config.yaml
activation: "tanh_gelu"
init: "normal"
init_std_up: 0.0513
init_std_down: 0.0513
final_lr_fraction: 0.0
Each number is 200 + 40 x the weight over its row's rms, rounded and kept within 0 to 999. Layers, rows and columns count from 0. The size before them is the row's rms in percent of the matrix's.

# layer 6 MLP up, 1024x256, rms 0.0512, rows 109-121, columns 0-255
092,175,149,188,192,153,176,264,283,161,224,299,139,240,191,132,177,175,179,218,204,228,145,185,263,156,253,223,261,157,196,199,194,223,214,164,156,210,156,189,221,240,230,215,257,160,198,262,191,224,273,228,122,148,255,227,220,255,258,250,224,179,252,206,179,165,99,258,198,168,220,217,206,261,244,159,233,209,120,218,159,204,247,226,208,190,145,190,178,161,181,200,232,125,202,224,256,162,192,259,176,116,206,112,202,170,185,209,200,168,203,161,138,205,249,202,210,197,208,199,216,134,245,290,253,257,121,167,188,204,144,182,238,193,232,213,236,229,214,135,293,193,192,184,201,193,160,204,177,212,154,220,245,207,205,188,198,196,112,201,166,185,238,170,214,206,190,175,163,240,197,310,182,203,250,227,189,202,277,220,190,274,151,240,181,157,256,229,211,180,218,214,223,228,197,245,216,247,257,151,276,221,230,185,150,282,204,197,201,161,232,207,147,190,152,228,182,255,181,220,118,195,220,140,190,259,134,194,193,141,141,201,185,199,255,170,159,204,233,218,211,201,220,221,252,241,209,145,169,134,190,122,206,280,244,169,169
099,241,134,142,172,147,169,267,207,138,217,186,169,169,295,252,149,198,270,202,178,190,243,202,130,215,158,173,246,215,279,249,240,105,142,160,242,282,198,265,254,125,220,170,239,206,209,252,192,235,212,168,254,190,191,162,203,175,150,154,206,171,180,182,151,138,167,143,231,152,179,242,174,225,194,120,212,120,220,154,158,247,213,239,212,189,199,161,168,158,185,138,219,169,196,154,246,249,189,221,173,279,135,176,221,237,241,173,125,229,214,184,148,217,153,126,208,203,233,244,192,225,202,202,225,210,203,189,251,167,199,227,158,228,196,218,199,229,179,196,249,198,245,167,234,140,235,212,181,233,171,196,206,192,250,175,174,164,162,203,198,252,160,208,167,101,230,257,201,223,189,157,181,181,208,122,258,203,243,144,170,192,195,253,241,225,119,175,263,176,254,175,263,202,102,205,192,157,197,192,226,202,181,229,185,221,178,176,176,138,160,208,101,265,188,196,234,254,193,282,226,245,138,164,246,231,233,217,220,201,180,158,148,153,183,228,230,188,209,225,183,212,177,182,136,204,156,181,219,114,233,120,226,144,140,254,178
096,212,185,230,199,196,196,188,199,203,255,190,190,176,145,163,235,178,190,190,179,187,238,265,188,75,246,222,199,148,227,126,217,172,227,209,173,223,199,171,215,206,277,250,223,260,173,142,175,281,225,168,211,258,282,171,301,207,140,301,192,200,201,161,248,228,223,176,137,222,153,205,157,176,194,121,164,175,227,163,192,225,207,130,170,209,166,233,221,188,186,229,185,195,182,159,203,215,180,159,224,203,167,158,191,202,207,137,184,187,203,188,187,223,204,222,230,208,151,159,107,223,187,210,239,251,207,224,233,196,182,240,185,187,175,156,213,236,168,213,170,265,182,156,216,276,132,124,160,178,159,204,175,126,225,203,199,185,228,283,167,195,128,128,186,170,138,191,221,312,209,163,219,221,187,193,211,206,242,204,142,268,155,219,172,187,249,170,219,220,115,162,229,263,194,198,145,139,193,144,170,196,173,227,228,190,159,211,194,239,212,252,164,245,183,126,188,223,229,183,76,233,124,253,234,191,222,257,243,206,206,177,199,104,197,289,148,202,217,254,236,180,162,190,219,138,156,213,92,206,213,183,234,267,169,148,225
100,193,263,207,139,186,152,168,176,134,205,187,185,124,197,242,188,200,168,169,181,134,210,193,192,184,216,138,298,166,171,262,261,207,151,179,150,182,257,154,164,193,213,174,221,187,156,178,182,285,212,159,177,196,194,265,266,258,230,184,258,163,187,166,165,167,219,183,220,120,232,261,197,152,198,208,169,234,207,121,214,161,170,193,231,195,159,211,99,229,205,224,193,173,180,180,230,246,144,278,226,173,223,203,221,187,184,253,212,248,158,203,210,231,159,137,256,166,204,241,219,171,175,178,212,173,207,187,194,236,204,173,164,181,215,235,162,255,191,235,313,193,234,122,221,197,119,234,174,199,162,204,265,263,239,255,232,137,224,192,175,191,192,119,318,206,195,239,213,144,221,182,206,239,219,196,150,282,188,178,164,175,225,196,178,161,154,215,159,160,272,225,208,255,150,193,150,127,224,218,226,102,208,134,208,192,230,203,188,223,149,212,222,188,238,256,213,256,240,170,237,151,220,194,254,184,168,172,219,119,236,209,142,217,78,135,183,177,205,166,167,218,166,167,145,156,208,148,218,209,238,185,280,170,153,259,199
094,194,226,211,237,187,133,248,172,218,271,197,245,195,207,213,197,332,188,154,246,137,117,268,145,162,213,159,175,231,70,223,193,217,149,281,227,210,178,205,235,224,220,147,221,209,183,200,177,209,246,181,183,183,210,203,190,216,146,185,266,201,129,148,225,177,174,191,187,193,223,214,228,191,161,139,235,271,218,269,196,203,236,219,180,191,205,205,210,131,164,169,192,203,214,148,229,217,136,257,274,121,155,225,217,241,203,201,237,207,229,232,160,212,201,258,186,201,184,215,230,181,136,204,227,222,213,237,214,208,213,179,173,178,288,152,248,238,302,240,211,162,169,174,241,174,233,180,234,238,163,246,156,263,139,218,151,221,197,148,170,199,184,221,178,153,191,247,218,121,252,177,138,215,243,165,187,234,239,244,215,133,172,113,196,247,175,188,213,222,215,263,200,259,287,222,157,154,239,145,235,294,224,283,224,210,191,272,180,230,181,228,140,210,256,210,135,226,160,231,160,195,199,155,307,206,142,180,147,199,153,159,231,166,233,176,199,201,147,187,225,192,237,241,128,212,178,270,190,188,165,233,190,207,222,213,250
093,169,220,130,219,212,165,202,150,266,249,193,165,132,190,120,211,227,217,242,159,221,173,229,181,219,243,260,219,224,256,175,165,193,220,163,155,287,202,143,156,214,187,177,162,152,103,177,175,159,212,220,152,208,249,263,222,247,269,200,207,224,158,188,275,166,245,257,209,273,210,272,199,265,152,177,169,153,201,140,154,155,248,176,199,179,185,178,174,264,187,181,93,205,178,183,264,201,198,194,202,182,221,233,145,213,198,189,148,226,236,159,235,274,219,184,185,226,221,147,145,188,142,193,225,172,253,219,242,170,261,130,159,190,185,260,198,191,278,196,178,179,168,133,248,203,219,181,227,191,148,182,206,170,240,212,218,210,240,250,191,175,227,225,202,222,212,190,158,295,159,192,233,243,264,200,163,141,254,233,182,243,194,128,179,178,273,163,238,212,259,246,191,213,199,224,173,166,173,157,127,161,164,169,194,200,260,308,167,118,242,162,197,219,200,164,190,192,197,206,208,243,199,181,228,190,111,210,179,135,148,159,201,196,223,180,116,169,292,200,265,222,260,138,190,251,208,221,217,176,173,189,244,218,260,114,218
102,98,122,220,195,188,255,189,161,245,164,326,243,106,232,198,183,171,264,232,152,193,108,174,213,176,218,166,179,225,176,151,179,255,178,213,165,215,225,218,233,261,181,229,174,267,180,222,242,220,198,200,259,186,185,213,216,228,260,228,205,167,167,248,226,166,240,211,277,229,157,189,147,218,213,266,206,186,224,190,203,193,182,259,172,172,213,163,181,202,213,340,209,209,208,129,177,185,189,230,200,128,262,201,166,210,249,251,196,224,149,182,198,215,194,193,174,166,175,184,295,174,244,198,241,226,185,196,200,226,159,182,239,211,197,106,254,206,195,190,235,230,276,219,257,229,219,174,114,166,204,264,208,258,269,204,179,219,214,181,234,155,198,189,290,171,207,186,171,228,276,199,167,229,121,201,187,192,228,197,221,113,276,159,193,235,170,165,217,237,199,215,224,193,95,236,204,269,173,165,244,217,226,263,272,193,243,160,171,252,214,247,151,187,171,192,264,165,228,204,161,218,209,244,242,254,215,209,163,164,219,183,231,261,194,179,194,188,157,254,242,284,205,177,205,163,262,248,236,132,195,133,240,224,220,170,243
102,222,226,237,125,234,215,259,149,170,223,199,201,231,190,200,181,214,256,202,184,205,213,162,235,144,140,154,218,189,172,227,223,210,205,232,271,127,169,270,144,265,209,187,218,172,161,158,162,199,164,164,197,195,169,213,185,175,143,266,235,195,193,186,189,163,291,155,175,169,197,253,137,247,226,256,252,54,195,186,246,200,186,184,179,203,147,198,206,260,203,179,214,202,263,180,200,208,171,169,158,212,191,207,215,259,195,227,134,110,215,242,236,206,179,238,160,251,240,201,164,288,244,223,240,249,202,219,173,247,229,187,212,185,293,189,218,154,286,247,186,174,206,208,152,150,258,208,224,286,208,255,205,196,181,176,163,206,233,163,147,266,130,260,118,206,266,254,275,195,280,217,130,128,262,181,177,296,220,235,175,204,161,187,132,200,270,141,235,173,232,197,191,219,234,202,183,218,216,203,158,210,179,236,236,176,210,180,137,242,199,197,230,318,210,152,169,237,194,157,137,176,266,175,211,212,195,225,182,197,213,223,152,159,206,210,151,264,179,232,178,145,240,250,212,240,212,180,280,212,199,202,167,238,188,166,182
093,114,129,167,202,215,171,204,240,206,200,226,213,189,124,211,253,183,222,220,247,267,189,118,147,168,194,213,226,272,234,222,198,179,233,225,184,217,202,216,234,265,172,181,145,248,216,203,151,179,227,244,242,188,226,252,236,198,137,171,182,251,299,189,191,126,231,190,200,263,228,180,204,303,235,217,256,179,252,227,137,208,228,192,146,241,197,232,218,171,285,234,175,171,193,184,149,151,245,315,206,198,272,185,145,216,230,149,185,174,180,203,142,197,211,191,233,247,243,163,186,191,192,221,192,164,134,222,205,258,175,150,172,223,217,212,257,266,259,179,203,172,208,235,153,235,112,162,185,217,168,239,105,193,236,166,163,233,160,225,161,209,135,225,197,184,178,241,197,190,202,240,239,110,118,180,195,177,178,199,151,250,157,190,184,250,165,217,205,198,211,269,143,207,184,305,182,99,151,265,156,217,207,140,194,247,256,229,187,188,254,203,142,281,233,241,164,176,264,215,225,179,160,151,137,184,162,173,242,216,217,169,190,242,209,211,202,240,225,160,245,217,139,173,231,190,146,197,166,209,205,149,180,147,171,143,245
093,222,162,224,109,217,220,176,269,95,208,181,149,192,218,187,157,219,186,220,206,240,173,211,144,177,200,233,172,198,150,207,226,219,132,226,271,298,264,259,243,164,125,184,241,249,199,191,206,219,250,180,199,210,220,150,140,148,156,278,161,193,205,226,144,183,264,217,200,165,204,180,211,144,241,108,187,185,212,135,189,226,179,130,223,150,169,193,236,256,117,278,161,222,175,233,259,246,147,132,219,255,183,177,201,213,228,221,239,260,149,184,191,256,187,136,145,260,235,160,209,227,184,218,213,160,260,188,161,208,159,163,156,198,160,196,176,207,162,150,156,161,95,215,227,151,168,180,259,211,156,211,187,196,162,239,185,193,193,262,167,169,206,172,187,175,243,207,238,172,172,185,162,136,225,241,201,147,92,191,202,167,222,115,125,170,215,226,186,188,183,193,157,247,227,210,216,240,190,178,204,245,166,178,196,256,194,244,232,191,196,188,221,186,230,150,256,265,166,226,201,242,163,142,237,206,223,213,157,199,311,168,163,171,144,228,193,177,258,158,160,220,216,130,241,180,225,220,153,174,277,189,272,152,190,244,151
102,187,166,209,136,142,183,216,153,202,230,222,206,159,161,150,184,144,165,85,165,189,260,217,173,174,208,150,248,144,216,280,146,297,204,262,175,204,203,212,141,228,165,195,164,259,216,182,244,205,238,226,222,243,197,197,245,179,188,174,203,210,249,226,197,212,225,177,208,226,232,176,133,120,217,177,113,253,226,191,249,212,189,182,139,199,232,219,268,228,215,154,204,169,224,158,208,200,254,239,258,151,194,225,224,211,284,240,168,179,177,248,211,232,234,159,206,218,146,205,217,270,216,200,156,227,234,167,165,175,211,248,169,191,244,272,197,80,142,234,175,192,92,174,201,150,245,223,273,227,213,175,237,189,206,144,115,114,176,122,222,258,117,242,112,246,202,149,121,219,210,132,188,166,174,186,285,152,147,163,160,186,228,191,135,210,219,201,224,123,155,180,211,226,204,247,211,223,176,155,222,198,250,182,154,168,108,243,182,150,215,205,218,154,223,188,202,179,229,188,149,250,197,180,188,206,218,161,220,247,169,181,172,202,225,203,200,146,161,232,176,189,204,205,151,243,247,241,192,260,154,155,259,240,224,211,234
097,140,195,278,212,194,148,234,193,136,204,225,164,163,218,194,141,306,249,266,215,169,194,115,235,199,145,151,170,208,187,139,221,204,202,192,184,112,184,184,212,140,205,127,139,193,177,219,159,250,189,219,167,46,222,283,176,277,98,158,260,194,175,190,174,171,260,206,203,170,221,226,192,214,177,223,237,214,158,227,163,221,248,171,153,177,207,201,175,111,171,145,207,218,202,221,163,164,208,215,177,240,194,182,130,205,186,191,241,183,257,221,127,207,234,238,229,130,198,198,205,201,282,202,144,211,177,253,175,150,197,172,202,167,245,151,190,230,155,264,160,176,181,155,154,196,126,213,195,208,187,176,165,213,185,204,137,152,165,202,158,214,241,191,172,191,258,282,224,225,237,180,283,125,165,237,188,262,165,156,211,184,192,133,196,171,204,219,135,259,179,182,298,221,164,299,170,189,227,228,218,176,185,234,197,210,237,202,151,193,199,137,177,273,168,196,187,141,173,204,192,215,243,139,242,165,182,144,300,225,203,226,189,235,215,156,172,218,204,205,261,184,240,132,212,252,194,194,203,258,215,179,155,182,203,207,213
097,151,169,230,207,208,188,185,199,188,206,224,227,211,155,141,196,205,261,213,218,103,119,226,195,178,124,240,223,196,255,189,155,157,103,173,265,226,186,166,219,142,183,232,298,200,181,151,183,164,174,261,209,165,176,160,266,244,229,247,226,212,140,199,168,145,139,233,178,175,193,208,243,241,267,143,186,227,218,198,182,174,184,195,127,158,174,224,199,235,208,184,137,190,210,211,191,217,208,187,296,184,194,161,200,321,208,247,241,224,277,222,226,208,205,148,229,218,171,127,254,178,166,146,133,233,178,242,232,156,297,201,157,213,194,162,252,210,220,239,260,165,151,134,168,246,248,273,147,200,268,209,253,218,262,205,191,257,218,201,178,211,241,228,168,229,208,237,174,245,195,173,184,248,168,186,168,189,157,230,141,217,170,224,278,248,131,193,231,164,234,236,242,178,254,220,158,193,175,152,207,181,148,242,150,143,190,226,223,226,119,192,218,227,219,163,166,215,206,177,222,180,131,242,125,205,281,186,229,155,256,150,138,251,254,180,266,218,198,211,257,214,286,230,149,197,190,178,159,183,150,147,186,195,240,195,199